Weights of a small GPT-style language model, trained from scratch on English Wikipedia: 144M tokens.
Each number is 128 + 32 x the weight over the matrix's rms, rounded and kept within 0 to 255. Layers, rows and columns count from 0. Numbers have three digits each.

# layer 7 MLP down (transposed), 640x160, rms 0.106, rows 438-604, columns 0-39
129153159116080156097107077116149183114153133128112118104147132081102126136179135098110121117106139182090165118126149135
148125179128165084101098136115164153135116131168078103144123194143097151152167100122165115160178129108060139121206121115
124173104171171121086088118158085118136155080092123105130204128096130148125143087117143143096133128131105165140146109108
171120133122149168149086121141094179099160153146128158119136143135142135114149052135142151134104158088211124117157162092
160089065128114152116196115135147145132123124119112057185144176093100155161081159095155119129070105040103106141107188109
128085104111151113120111141125126086034059125105096161103134148116152146174147149156103089078072156142135107095157085097
127164108045173154132139101162178122093172145084130130145156110160161063151145091112103131112103074129109137128132181113
167170162199130138112039130178145081194102130105104121197116140144146127104109124128155143060125184143113068172063148137
154101193082098151115096146150079111107146140141133173174100097144136117107168080070149096180095123150134114156136151186
147118078146105086124155124114189180118101196096129127145128148121148128138130145170087153174120159119119169135151128134
146173132149146140129131116157100131136129111116079073119135136128132188129156114159105172129155097165110149130130182161
087162130111107192134093167109111144134196114056106204145155131181148099030133082075100168165135131193107130135090073154
097161146077106086155121109100171142097156112110151148114097178189122050130160156146130123114144102177145129116068124175
093144104110159091134136096152102143129144143165137063157092121140168109174119161153125173156143194115123142124133120140
125054138140139120133145093131151152201151084139137145100142147097099103136110110142142154099158103156141098149172106141
125168127123196071128109108104138157153130127183061133108080145123103103053097147123099115106101146099225088066131092121
174165084126142148146129128165118130139119158135103075153177130140210191199162096158157186102173172134116119137144172166
178137097199142123178105117118095079115132144158199166145083179147108111154154137105084164052101115056108132074137141085
138139121088096139118127124080143114065097128140128108101095082154127135166100142079076153135113137093200180112145111102
141130127114179119080110091135084128175123083084134172088107073156090128130122166114104151110114133087151104139097139155
154120160141121184149107091166131075105139155144149081101122133153128127108124143069149094074112085140103219125126173069
089093097149173127134146191146183149105098087075133110101143169121141177158178185147175143122174156125188125163153130069
154083156082117107127195125113135136214186114073160155100182081080165111177110110096171093074140128146112094131181053121
133163137161095136140097131101162137111087162151084091100153112149184129154102131127211140158155203203116111072150086105
138146117102120105103092145214104151198157109146153091177162095054109135141164122157114140149116154126131141138107135155
068092140193109135151130082101072096097149141130150155066175119100124098118125090145119109143082105112110157100111115124
121108129093136098111137114158084092126135135085106141134122138132145143068096155174084118117108112138130139127098129135
137139111116142048161165100122128164062093117126216115134164150128156133205082098116171193078066166133141130115156186117
153152119141182075119124136038128183079090142135103105130116095198130117099112108156145078131084095130086106165138104139
098165145124088172125104157113149107135135131103160106093144108126178096138177148146098149130110142116160122163131125129
122175109161100134128070127128154098133142136145145117104097113123097137135193100160168144120108062074169102141172152130
115180092124118101172180108131115148123077141105102132049128112138175126139067141080111116115077152122116145125128153142
129152109157146081130122150190117116133144150093190091130112134144142132172111072112151139127113177104127085098146166087
100094144133082093160115126066124140136168101153093091189163141132072214083128106195143088118119151181119104142106113167
082164154154135100067174130104099142128109156162126095070143103162222091139139134087116116135146112172145120153137145105
052058203109106164151142110167144098153086168070135158149140167157164112117203131142127131069145113076173110100140125125
103120128175111172076173146044158145113093062108115141106071132131140135153092164105164152125159103155100134097095100109
094120149122085166160118088120109063180160074090095115155126112098117113187171152113202125194130136149150153106140165102
085112165138205117143145105139138135179177100099099147133203104155087149114153078093125038105136098163117088138140082190
153144105154156116126138115173085114129085104154117154145149094129148171100122026089138119118168130193136120097111144106
131160136116143100106140087128134101194098136159105157136101130164083125114143087113110186122048157099138133100100138107
095153188135109122189118184102144113129176106170156158118095122125165104107144080146131136062169129182128106113111126145
161063159128121141125158114123191139083107141136164151184188110167159121183114137119107148159118113139149139105144162117
141156151106100154134117122143090122172141182102084139104152102135181142143153136097112121134140094106150127153128112127
180071162106113160141122141175133160072166130143112090129157186148152169123147096166062105137099100101133140163141154144
137109177170168128111094114159109119132165137113115134140117122145130111098159140134107134140129137145120139103107093106
132122184214078203098169104122161096079136176107130150183166151086110096104169062150130093145165136123088123155150175181
103143104148082113075120130127134135127059102093112166126133107150169134117167142132120125182135173097148139146130113148
101111124133143190083090140082135152118168147145172098050021089064175120099122162089139146124135136147129093084118063058
125113075144141164126141147148184112117150145098149139142111085116125125138112102116112127156126110170128191078195098089
095168148094145113152074150107159115070157141162178113146129087138076128169056130155131137126086158075113127112095086115
157071149151118101069138122131110117162154087124140147114114194100193161103138100077116091152141116125111123140103123115
082145116100159161154136126114102132117132172131123166080114172157130114108137152143129164104104144168121096149104170134
132123117148069179141145125136117129116112122107174194102126100129163130189098199132190102097118133051121112158140136139
153139086118151085122181112116103141098106115127084140138158112118114147087092129081099107124117143138157141111129138124
135132083161159100105152199093099196141141187128085163129092082158183064097187104162178103144092117161058123117176226135
193168125174162112107114133142144132084157151118090087119216169176122141111125051184143151134178123154102127135119130181
084120116146097156178145161111107132147123134118209115156141123173127140119126140157115162156076164143143137109114114147
176117144119101155141095106105135148150148052152129146098122151133077160114131118117139142113115165088091140143121131103
095124089143127119151133109104139133109088124091173127075157068129150106157153114122126182078121071089099058153180120121
103088119217124140136122094148147137101167120165145155129163147117125107136168121150102106155072186164108119140063198090
189109181194139093129146059167150094157144175147151173036113101164169140114149035141130028106175063093086173099096103108
093061124129150163106135115174194116126194101139147104082184140162140117160164188220120016115099116085065147167078065165
071153146155113099139190132110175147134154126086151067109124119146112123119121105145105143084158122123170072176128102097
192124163111123120052107102128175150100162193241086082070106155106118125077148083148176159098103163052140061178152140137
139164131125100160149135081115103147071184096094130134103135090150110142131132206123111124147121068167108106112102158092
163093106151224085167167177131133161106163140132065085076170225073110160153091044173108112165181147110137116100121038115
126125159136156023113149086135130133121146130126087154132186105128143135136150066096132062077132181185092172133166113104
169136150152046150107111105111174078150124133151140131134144198087181179055132068153122125134137038066169148203123151118
109119133133074161144096138077124084081125116105132097138088142145102060080082145160137138126184118145129133123142118187
131179109121134122146112139140129110110166078161104088167193108143140171101214187153132088154066099104082118126144077041
161134170124090149178119141124104091114157127106188107115141089123064093090156147128122186069155118173117120173116141158
137102129087067177140159114142124073140153149170150087100150054151144171142185126150145197137139223180118134133121190168
173149132101100143133064104153072103112154124125078169150122177086131140133146076133181178167127096104070089101142139132
153099125131153127132124115197142122112114146140145141164147124188150144150133157140101143120117169089170133091073089150
146157132167144141101145160144168152108132160165130117120175111099148159132144151103108129129127093113128142128175141141
074098093089147095190098110152193127162096174174135138062093127139175100145115155169161148092120082089121090179057158103
137118121152143107134125139106060116165064143208133071073112089052160113121197093126170133181109174153114158146177217139
131113126158101143114120156187133135115170152162139175141152169087101141106127120131091104160174145099145127104147138104
164085104119117084146126092171083194129099133082099103133141144087145092143131065154116085169170149057064147147149142124
114056124137169116128160152085150138165136114128129074161095155136118122122139131137119092108170103143144091077111103084
154157138120137144124119120126096098133105040097127157159168131100066169133130154169204136110114098102109141166139086117
178097181133101063106157099106128144130065194078147184088155104203102110144165041110144089095094132152064150139171157103
121162077111169059115089174127078152112104104139108118117052106137111106080074172170116159069137082142091158103102150110
131092113151142082199118095108115114104201138154159103116168123141146145116095129142109156058109126186153107113125086118
068138175105125148109143136095136136161083126117119140128114117170150109103109079172199111095104134097118112193131103122
127141147163163183154051064151146115114125121146116108104149142129113134159151077164117114152123142095108182128070144118
116167137041099190145129079143162138117123113179129132201133079145158151114142201177170166134126126134146120171192178207
135190128142132177180104114085128190109125169149170111141095101106124127076138176092151091093096099162117128091160132096
155164090140159137141120132174170060132168109165110105155126137104149181164128189122120197141169173118125089111096123102
136121099155204126177111123164107158133171093158137103145113133129133157145135108096140117113101129095161157112155146088
095113162133165123112125207147078165130112108135093107131194114106085107100094148115150133184174108144143094135131123118
148085071113132104091073046148202166108102102151127104209161168191183114099103104123151149121158120106160092101152119151
155143151110138083128092161115128120099111115147172123145085100140112148049068112130080065174132130174083115181146167138
106148149139119113095131124172147162122173165118119125090164138103134175148150074161092159121133143119131168160119141151
107091191134197117134164165151094125131195145155111133090080165180157174122122136134128161131124081125073130119157144087
137128133144196158109140124123115192170161104085156171085132165148110136138118153121122093111097101112106124125149158140
054140121119142137155143083147139136094122047133129118094123160138125128147146132162102128107070126140081150159154101101
126106134168122100142156109174150083110119141109111127166141125071140164094149100173147195132132147095148155169136171089
113130045038131141100185050104126129089142134176125094097099119085128084113109100107100142125165126146123146091167142150
131107148198113153101130110107159094085105145125139190115165136115089152087126126131156103159140100121088134116133137106
131070196124165085123124063091136054075076175105153176096193180132139157190143077170115126165099138102181126136149122062
147173157105165199081114094137133101110099168143087147129150178166140175126087182157067149098161161109035115128117128177
120103118135105143144213097119126131103147123147118164118051096147077082126117058122159122144104136134102136106126097110
109098150166116100123156124177211135112144109152129088183129153117170137182137113158100132097126130062093070110108095150
100059089149158152088123156155148146133105147071165165108068108076108162094145165126149117087089144078117085097144160110
176149192155126112141111052165188088120164172111104079115090163131110204087113111154198123104095178148129143162109142075
122146140145132121127107158103104188125081089223125106163133133106162134158063108155120088157118129057172133074170154089
118140138111138118077182107116112110157052116167159118178116148130133154095105120173141140090175150146110171056140148176
087107113129088069144047096183156173104079143124142107141118155125172190096163155122113135139133181126101155152136113094
152124065155099108127193103095076141123146098150135197094156177168147125162126111168184121169158143135140130133159080093
147130182112172105141156103177147066088160137103145077142103179118122131135152123136115103123130079123143123128141169108
129138101116146057182092109095085094144110151100150170166158143041138120071125122129136136159148165097095130138102136127
222085188152138093180129128110107190106177130152099090126135141126153150173106125122106133139133133119119103088153096064
145100147110165119129140119156218089181166101067122077068104124145107069122179155123102088152201138108122107167162079125
111155131130075161116196105112075161163181116138159108090153144177132142078106094100112118142141096117144105064119110141
147145122112151096130179120108158148118077084078171118119207119072135137187097180099112136164181137082135121144139116157
129146110114153200154074121148155143175137148158114137219083104112165105099152167133124096125171134140109126102096092087
116173097128143191192117107137158144118155104166107141119153161125158142152123099135143128140091121163152156102132178135
173136137127119133122174162119141074142169143099159114131071062134123146159116077169135147107198112089091146100136169124
106142192200119149192078081120185139113148095146100154096117115106131129050153169153109092128063102133169118141159106156
128169112153179128196134118145214168179129107172106102045135127118145153136174117073134167147173125156085109149122052158
090121141127180130148169069115144145130136121150159092132100152096131161107120149126133108122132087129127170122107159109
057137091134153162196161108184093189100160144091153120065129156177081115126148105126122153081104140169100146133123134143
099122129123121155172138089099073141107122130125137104131180156142106179103138189139135105083114116113139131060184123094
206153089111111130152159128130164178113167107113022197156094176072169074078096132159171142175157090182122104095127084093
126114134129143099173062118190150156111121114149164138118139110136134152076116189123137071192154161127124161139132166143
087120133147105124152103141140064171137096113138098176123167137147091128155140147122135117082150162087091123133120065115
105094145125130081087168152117087122138142163111112087106127123093162148192084094106136103117097111172129122135112150167
078078128160128108079067080124118052182079119123184131128110153160131150120069068122123171149061117154093089153152171137
149109090120086164042073146172112167151123146108093171118108078146145084145177138142093110142154195113129089181183172155
089132155159155120115117127170143107149140121142140142075142135138134151135125171072135189192142088175159167075105134114
132153169118060141095117108074123113101130105101180103100147174168143131162088173144134149134075122072168120130113092146
152106120097083119138124164138171125078082139175087081130086204082124086125135131136139130133105081121121138093149146131
158119132110138172065074117130180100124106182153118200144152098182138171095144126134095126149140108101119122100100143124
189157176120141092152108132110155080192104135114128098110123149166126139088102125136156100127161114178157149116117152140
085177078131186132130123126130140109105185157059167147159098126117058072095111177166100169137110148137137159110112170133
178100126157181087115122078084134146102165064161188096174093155126115142139116110106133100105117099110091155162122088090
116111105140100133147112079130152119142140191091126055158111162132186088060101194096132198148079172109148113106144137139
171094204147069144117143166146122130097123173081142075122099124147137111104158146135137117075134151128009151163163149129
157179138071129135162106108163177163081156152101133116145174126104096138136103117124117181116170125133140123113135104155
094113125159150134112109137127184160092078138140147127176175101106144177169127143109116095114070099115104105135178093128
093089155094133099124180158114165141093122197069073167126137144172093192138149094075092132140090138127142109106180102107
206080130053189092151216145150121154104097144202098143117137189158185147083063055123146131126138072092104120110156053145
102095186129155164141121136108111149154074092133147130079112154159161126174048158125141137120173156149104141155135120150
067127098156142168132125120114118137137111189089101086149110158148100104153110063076123175168081172089177083132138151110
142103116110110146135134156085151108078158175158148145132109153113139131102108089140127116123166132182154133135122143144
144111078074148092150170153110110157113073173120201152133182161125137112156163082144119109130114162083154162104119116142
106105107030119147098164088177136076129131115134149114158167130127063118137121129129141137101151137154121079152126212145
137114129131172111122122144146154088100119126172086124145124168130185158115144171036110104138102172118143206052130195113
181197104131124101072114079170162121142215124140095096125122129127110117158137150133132136102119107137081105161150154156
122085110121085175123191157127150067110170127142136148135141203207093132089162070148065130176141083118044178136129111165
128089169148109135093060083193138123138125153151128159112148188111118168130180103102165130134141133166129130136125079133
084222093178064139129105187069092173194097073146166191137100070101197070123113175068153120145114173117086137139122134163
116127136138159184155130198133103132090175116099139150179187185099138129179146131093091082138130133116139107114130128126
120136113097138161190191164172131162114186177082100140177111091137181190134128227109219180170103081185116032141111095128
069073142133148094121117098124092143166141121194076090079108120128127124124162158094113125171136103155123238144134046091
138101175113135071092158089119093143170099114138112176133161198128133089094096074198084115160173148158117111161078090104
141116109200160113137088093097107111101182133110143182146141107095124168196116158135111120138166103129144072202127006108
146052133067147130137149103106120178180141116110123143101141126141095097142151150125122125088147111157122148117168121124
156109152127117104148084150144100121072134073168133161154092129086114134129141147183168061171131122101106195158113147135
126094100173133149094137116139102116169161175176132136107151119129137098205071116131140125145063073123151047093104125095
101151167112132207088029109135121132102141135130097150087136123113145187123156194126150110117114111157140083127142117165
076143131124127166097138111137155138116179149124157108079118148085133144065089131164111113142131089131097106130080124129
125155150107113131090137079135124079100118165156125116132167133137147132167164116104134096081113116114155107118129142182
159125107118185134154099115147144083125165118107173077168140138132117066069142140108170092113133156098157138101101122092
113145125080161113174153081121121134171135098129128176127100095128161195170137191125167146165162079137111189172096109108
# layer 7 MLP up, 640x160, rms 0.0763, rows 439-605, columns 0-39
117091134157160166124127164112097159160114120170136130147109081131156132108122103083115088145145187165114124166092136098
127077088064169129130143155142077144130082104136137166120072134180111149176064113163105097206141107141139162133101110101
134122116139109152094180103152072137141135151124100139163170163074174169141079118152129029145154096122099136140141143129
156102100130159106114101140074133160073111110089181155139130133076233118140098134126131163078096169082146133103094094177
135134116145122152162094118166119124163115089107127118152096144058163129152122160117145166157142133099174149112144142117
145164142162109150166125086141148120094088127126136118142120112130123088111113152078067112117178160193096162098139135139
148168120122169110168073185128132115138129134103135171147158142146127087114099107124140132066133190153094152163158184150
153111140140124144112098093189102084147179168115132107122059108100144138111119154118143133133112083156124093136124123130
115171124122111130165058153134079131107057156118099192167151106116132173152159125150122157125164141156138073116089133130
152134152140126103104149179087169119141095149182181106142155128115155121160106130127130108166125068136119120140095136152
129127107105093136135106111126138100115113184055090124167108123090151145080116131197115129143128126117131181127098144126
133113200102115116165132099152118081132140114129122110139095138161106155142125109073119133117144156141132116122144119114
142122164132128181149100098111189102149117155124101097119125138127136123179165138106194122116120127155099135120099135174
123154095109124211083158106134121121141154092085125158099128214119159117129161123077124169097088095124151133129101144193
086163126110185144118119152137078033179118133114190097104161171100108154078075107081139134159167151105196078130156145147
135197108153118094121147123183132093167099136114109182143158076101111149196102110164143151164133136167126190106031144150
062154159140068126097200090123099141148122092116138134110130120133187040090150129168122111165118172105087082086177095135
117162127177121149145149162137194162146096200149113175127127106136097165146122124105086120115068133093140170114159159107
181119092132106132140129123155124117100134129114176123184123149140144135127169134144120160132040109151107110118081115122
133183085161144060094156112148117184143127112139116126153154128159133117171124164166178138115157122138112111092120119131
121107160173058107118067188111110077154080098156058120163127126094122140117120144128119139171119112133111115082116093158
135130093156080162064120133099080135096145134146134134182094124118134138157117100105100109161179102107066104131183129135
127117118073078182106096218237094148137106140110135169086153080140102143178143127122182160161153160199089137175178182106
139151147127066156090101127186090094176085138105147094120116107128242125117120070157164117127112124142131118095119080113
097158117134056170164114196092128163136122082138078095101159180130087081086225112152140191111045117108151115153102174129
054137086113138143148113085138043134105178135115100077094100180103126186162114175056096107102104082126094174166150125121
093101106131070131160144150127091112122167078137128167191159131152131159067122127139137140124100101126100084071172142087
148077068105147145147168154090056141144050171123133140150129176088093121141079125145088127108156088106123098141140149175
085137120121118133157097132101117114108088146141136156115196140125162127104138164146074072115124110132156090128115131186
116105148158126130186122100129087111145195070148084102109175107140057147122093123126154138092118126142071064123135188097
200121127137121081103118161099129167159148086093108168131107138168109153150133139100152166096150096109138161116157086065
183103109090098116088126117117150112100195112138146161147149110099138075181062122108153110084146106154128119120049120128
159166160143141134123107130085151072120183030143111086182125133132087140184171112148113094123116145150122084150159140124
148161100099143142174093105128073106127163119117160060112172106131157141170140150107133078148106108097149130146126158088
140078156098131152104122085123117123125125113088146129162116105075095101110128083193087110058181084108135125089097080124
135092099098135138081157070155105168128152145205171115110111164165202080151117124121149153086147130136111094123101165133
094093119092156123118133131138163120123166103119136138109084189144121113131068099137134161084108138142169142130164160101
145148107127171101138114145102113152124144163142164106166158165104160079155134139174110145154138089146112146108107126101
150123099105113115131075168126127146146163139114143104160130184123147070165099109167115108123158102124126152141112110164
139156112151129098142138156126129150099117191155135172162079150133135108134089141109110211137093143084136133163131103108
093145093189130202175157123141127101116189160147126172079095096146120123171134079161133115124167118144114115163064127088
113129161088068129111134151097110177088082114144111123167107103141162091123080108091128143203124181129121108122171111111
123156122111109090074143079182080124200098161154117144149126129115121136116178153084070132119143082103088118118143107169
157162142155096132135149145141096130154154158144182082120172127150145077136124122089151128172099082135105142060146108084
110148080115143171066137146139083113133121125162083161173118081121105153131089127141139136114143134137173124091123153144
111142165123143158183130084097130117122090158120119153170106148134153128108117133137083163155119156118101145140137190142
114080129087107130152124149182142095082097076158113187090106160060121116092134126152087169140141107091145118149124104085
137136135165093114078125138079146129156094057164073157154151151097157123111134128169151106185148157134151180070127155156
085126150153120144150149090151142195106131166123192153151133115088172088152127108111141113154115081173150117092128075159
120152144121113072144130071181126174121168168088114130145109072110092179112118089071116111105058122142101115187108159163
130126124164089135152127142144107138111202077145120110094146128072159134165091146180116157103089105147097107123103122194
098136108125172168101095119161093113134106134106136154232163063157102125153127091132105121150141143105129114103165139095
149093090166051150125124134129154147120090076127193094098081152137109100122079078167152139123095141126094107189137118144
095154124154107067178161065040145128081100132112128104098097207051097115156034141145122129116133073189118143095137133172
116152152144126096148137139166112109122125078118147113160127192128176180146116127105101157161114142065080096101121106103
175131099155097151122097087124080096108077151126092132117091200237100128124112101164126155099134090093120179146099150150
165177128120134067125138139105185162100083137157068169104129150143066140120161081072146113108125085113117139125123146151
144130115182155155107142179101112106138118095137122133061075139119167194146099145156049077086117091095132095107102124151
164128135141182178093074147090070099044079168054083094126105117122132153155115136135175156091141148113125117102176159202
079164118154165139102124104130091100150182096134143134128093101099116140168121164159141123084102169130117122152112160134
143109163129154136117104126091106103121125139145151161126084105116125069145112060100099099119168096085131075130123152112
131169137157133131099160193163095081100155192134220138100112181121136131168092135117086123165118089088095094126155088160
074107154132104129194146103063165163155123160069163055138094055113121147154060176185123151076170107114146064166091118135
162133069146054095121103124095131134111116108142094157132177154099120128121126121140116104146157105165136140171085160153
150139155127160176152163093172145163039087102127132134152103032157154073167167176102156105139128169129106117139126164175
111107158097111124119108135098155200136152122110157146130093076169142088161139114159084160131134135148074133100108121116
121113134104144082091093131107168156106132136133070160114158100148063169126152151061125119131137097133089149110150189158
093107147140134206159097141056119172130123170115150160126091147120173214129154144194095160106133147112098162169110167162
122202146115145120099133174162111132114143125116120115133143083106108127146112141119105168122161069145130099154124094119
088110150101118163070144153087145099131109190112204149084097149175071182124156092173157131082137076119114102079113125142
090142114148165118160095116143090136127083099089141119100067101168090121138112120114084183104110215110133078108094193142
124095122139079187127120128116089041084111150095095120180073117103154157154125123084112111156116099196078114171059133114
106154146137088115115108123110137121084142124084154104139136172108150094086127132121164117110137104028129125086124091118
155101095098092174091090169159080150171087066162100159121067128089072134100073100066137196175166087096150058167141112171
167113077096150204098147138065147143082139169143105118116116101181082178125166147123134123122145150130125087076136104151
173135135082165123106130137101118126090142118171195170081052115144164112115082074144135176154159176089115101078122168170
165141173169142143062114147090096146118112149136169182177090141107106161128102078158119103152089077164079105011157202078
144086127123141114131109175111147190136189091058172126133131161133147119143147109220115136190103064122071142122129094120
120108075117145149155178093171056158130135224116125135170124124142092183123118158124160161113189164108095105132115163181
125121154120171131057152107131130098194151098131117092119129176107086050122095086190109143123138122064106192120131122158
096186113147118156146155108148136128112102150123146098100079175106124153181134158098115156152139153079112115209097066193
145108130157122153098129124152120114131131155096174130199081183150136132142142074183113090110113144133175115146101124117
130128083148132136156159150120110101139123138150113174175105158139114132114120144165093101142119125125083124112149066185
098061095128129083196160138105138115158088184129167060167103086144134115106128106151108156123127189196152142165120140162
081172197145143124113085144143101121135117134171085122163101130077113056122116124115137136143090208110148097125095124089
141166136149147152085101137095108148125146114117138095068156128152151148166153145160128137135121171125137182182052152116
151091162155079128119049087093099134106104127079100180166158110128149094130133130168077085122153180170129138110161090156
118158128068103122168124143136096090081090120156186157123121105100120118081150154105146144131159116115071092105159130122
090108053101145136106104093075141117144162085084148134140160138165065148166139142081012148198113173170108071107191137150
126055155075130146185145156165103103135109100132154137158093041110142063140144133113094156150133134158110115109076110147
145165083080127115104123153101136119111118123131125145169135184177139172169107150180065090101167121103163124138132099134
085053098130113083092097117098132184182179175199157183149095124114138164154059109123150141105102087203155092163115147153
127109117172124177108067129113117121111143134138122138132085128091147150156160156157076154140215147131072097144119077131
118147168148119167073138158078121127103159129142130165117091168134162146113152126174194166187193192182095046179117128135
091170164087139094156136138104147130128087123125152101124119147038109091142133142157143093094130114184109098107099135098
123094119118186111085129120181097080143107202103154120129108151068166121157083098090145178149097137135237060128150163150
099175114128164115114106112136135101105102159079116109102107149160132129151140141136045108124170094125084129153190103100
125064183141132157121132139073122152183125128138141138160132147105125074108099110162099179126104118136158141106106150111
119076148144092140136141114079136140150129153137099126140164098096037138153053159098091138107132064163139127122119125119
130139115115141152126121143151129148134065121133134164128130110135190116145139118133104178121110129094107112105103142087
084110174098094151120159158130096176141115136100100144160106150103143125142118068126147095125154135094143085109109141117
092144127151131109086163113129118173147133132126140142141142051136183137132097089128150142116135123074115154111147175171
153131140113095169103110076164135143160103112087143130094128117156129156143114124115172195159171158081120160074120138132
129116130090208123134134097141198078137149136060139138116104138084180148157083135147116173119142089122121087116122126118
109139110136130113131149167127106134154163161184157126157076116128120062105165171084129127142168142123060105086072156128
192095104093144152183117090133118100139122110095168126131111014098121149137085143134062130167076129086133089107117179116
114125086128048178148053146153100130132170182184173111194088115128114140146117084079136175172130076089200101138136124108
175140091088107113112120127154158158115124173122139154185086104147090110089159148128113160149164097109151082073120074123
123129126186115104168103078178082164090162194137142161168094099094084142127097166107131110132105121180113092141149152142
074116163142113135108113096148124070109135133166104098138166101079113117130112105145081116141141110135147101120098167172
153108100083129126177101170134164046099173136050099125100145156138096140165138188061079120170120141076153103123112105145
109088123090190178080148097220126162174111043108088106130088119125068117142112068131147119188150181145106182105160132086
117090122194139125208144098101194143113105109148161180131135143184101139130078145163145083064135108127115073128144096154
123169116147091158132110123112139110149093155175106160174165137150135187179088161142164165075119092126164139122145140146
109184134114075111138148090099124149143129158165100122172160090133130128130168149133166170124153124159124070139134123098
113135113103137178145177142113134109148136120114156114096171130038160108158099161054088193115185133065112106096130130214
132159124111131159099115144180099115139160183177095127161124086135098100162158113075129125087090093094171097089155137154
123136171138173157097158063155148122132065150151164166209166116114141159170116149181096155132109125104095147145147135074
048123158156125134111125133115156175151095124131186141155095122097183164105126111125086121169156161096088143074103143145
132103094159165103114143132061082145167131193104177154063154132107142154143113150127089083135166115089120176116068193185
113136134123145144085077091134155187172067146100195159098088176177155174137118135127185172133191108123099168079152127142
128125093120160161152183125062117092160176154150148159101091150169134102151101129160118147136070132135166120130141170146
123153152101130139110148131147103097137121173122163161135147115211151152120139082079093155126135100137055091176128089143
112135088111086112096101159147168143125118121152103128156108102122121131113096093173136116141121134145129096074089100127
135068130134083103162127138140112086153111151117143130109125132090180176105098112121122146104110070166174055009158106118
142122212106150078140135119136175125149052162128136095183214141065062132095182085175177115153098198115128152035133154144
078110161134083084187068136105132165186086156118135120112119159159117089136112117088139021091178157134128099105175135214
093110105135106092095124155143091113160123151173089093111131090173089139159073172203098143113090140140171176177126112117
071179089088172130176163144125136159147115141074137135160115114151138181116161177185162141171123099146144089113067170133
144074091103127114159130146143181116169108139131179092180160156085092098048113117093133183102143116179148030124123066074
128144107163052100068149117136124114127111182137129138094101097116127174146150163054088148134179113106086122085107187152
095114134101099146050091088125095144141129135137147145138163164153193142145126135124112167160090154078104144150195085191
125115120074108132163173129130104131149142187122140176167118110107116181108123081114167124138115120075082113152110112102
186142160142097164047120146094207100115095111149110168108102134081131107110114157097118170101155116082145076113116075117
176155111143139148156134136185114152125134118096123139096177050125136134136087094131123119091153182175115075187116131168
202136097105126135146127077169126046158108105129150152142078181104125192131129106099029080122155203104107144144102209203
105119094123130124087137092181081168086108108130153095185103175168128185121163120196211215164122119081084128145138155183
149123144120139150122131199134093129187125110146166116093158126076172110125123147187141137118092100125172070131180150139
113129154104145115073091139183040148098095130096070076150073095116133101140102163063062027072141120193114126124147096101
074124159130109144102120150088132147112109153115121112132104047092139096115129114186102176096120148169150085077133119188
131145168115118100091090097121158156145136099151130132128160121134101155125128129162135140112118136132122119106102142123
133115166084164139138073156092134143119105172159096121095125121087100103138143121218115140119098103116158142123133120158
106104116136082155104104142148076171147118087140175154133073152137147089084157072111180091211175107151100144090104151113
104124138132048097075148149148105048061117178120035062100085147105202136124148154110115078093130120110098138126088182165
078101146131143144111151119121111114112119121137125098130113122112142140141096104140151086102136141103078125103198073110
073138095117100141076117161134108118133137171113053098075138113124160133111086146163151124157098130086136117134093122147
165199182111129159113108155124088127119163181152111106065093134166110140124077081124122141170119168139098140147120100094
150144061078133203090202122136127087120099133150165141100117114192122096148119109110082100158105080173125101161156125114
132164113116132081143120165125073154110127190178164100147165128152140127136114110141108128123145186127113069170083183078
150138137147111100142132165119077074089052153156151110132151128152085112143088100110115142134091101086138130149094126115
129127115125056102135112181123029127143139090139149123140120116120063114134168092187078091159078153115116183131115136123
107110142132139147141105042135146051130134175105082111137095098163051092155141122106134120130144129145115052119046140124
159046123137138133111097150076148150157118106161075138151096066101123101125161139164118206206145120145132115186075162201
150117142182159175092117080178116097143078099095124168125106093116165164149132128132157137119151101109129083109097168126
232109112086166109216171135210154116159191121087145121157106143135091126115130176075109196154179085122087109172130123159
139123101089099073123132119114124123150061117207125110124132126177111185181158140128082133082106102148129110138084083086
157096118150138116114141138124163102098112162131094075161024104168113136104201083190140101136157143135129154170125098106
117147103137108137078143121108099128121137075126073156108092155108155175138116157142119208138120104149156087169108120110
161104197105134132173106151051140097185146092117165126106137187108141113138094151107101130153125118168134140089090114109
144107160086138166115137130114107120154126148102141112176088149135141116084102127145078125175124150153140145223096180082
245162142082121139099137134133116150099113083172194137132119133078129099171094107141189108098117121091139116115133165117
085103137138142182114134186078091131146122058139140098094135096148165064095082112196131186161062105110152109115153172089
061057085111138130126164190131090146136220081172078135097151172083161130154102146126100180111143137134096133130116137097
091116109118116085139035156125102129117152116129128140140149128161153109149145128103067091109070121152124149178148088163
101105142122175086121072113118130188168104157206091152202132148139122188118118155192130102158127141145085159142086160134
105154147119096151106119145136142145103086132115104101106056122100179155128100086128137073129154106134082129132104200114
067121104179158062088111065141138124149120097106152150089150147143125147179150090135101150146129189096107126091122140143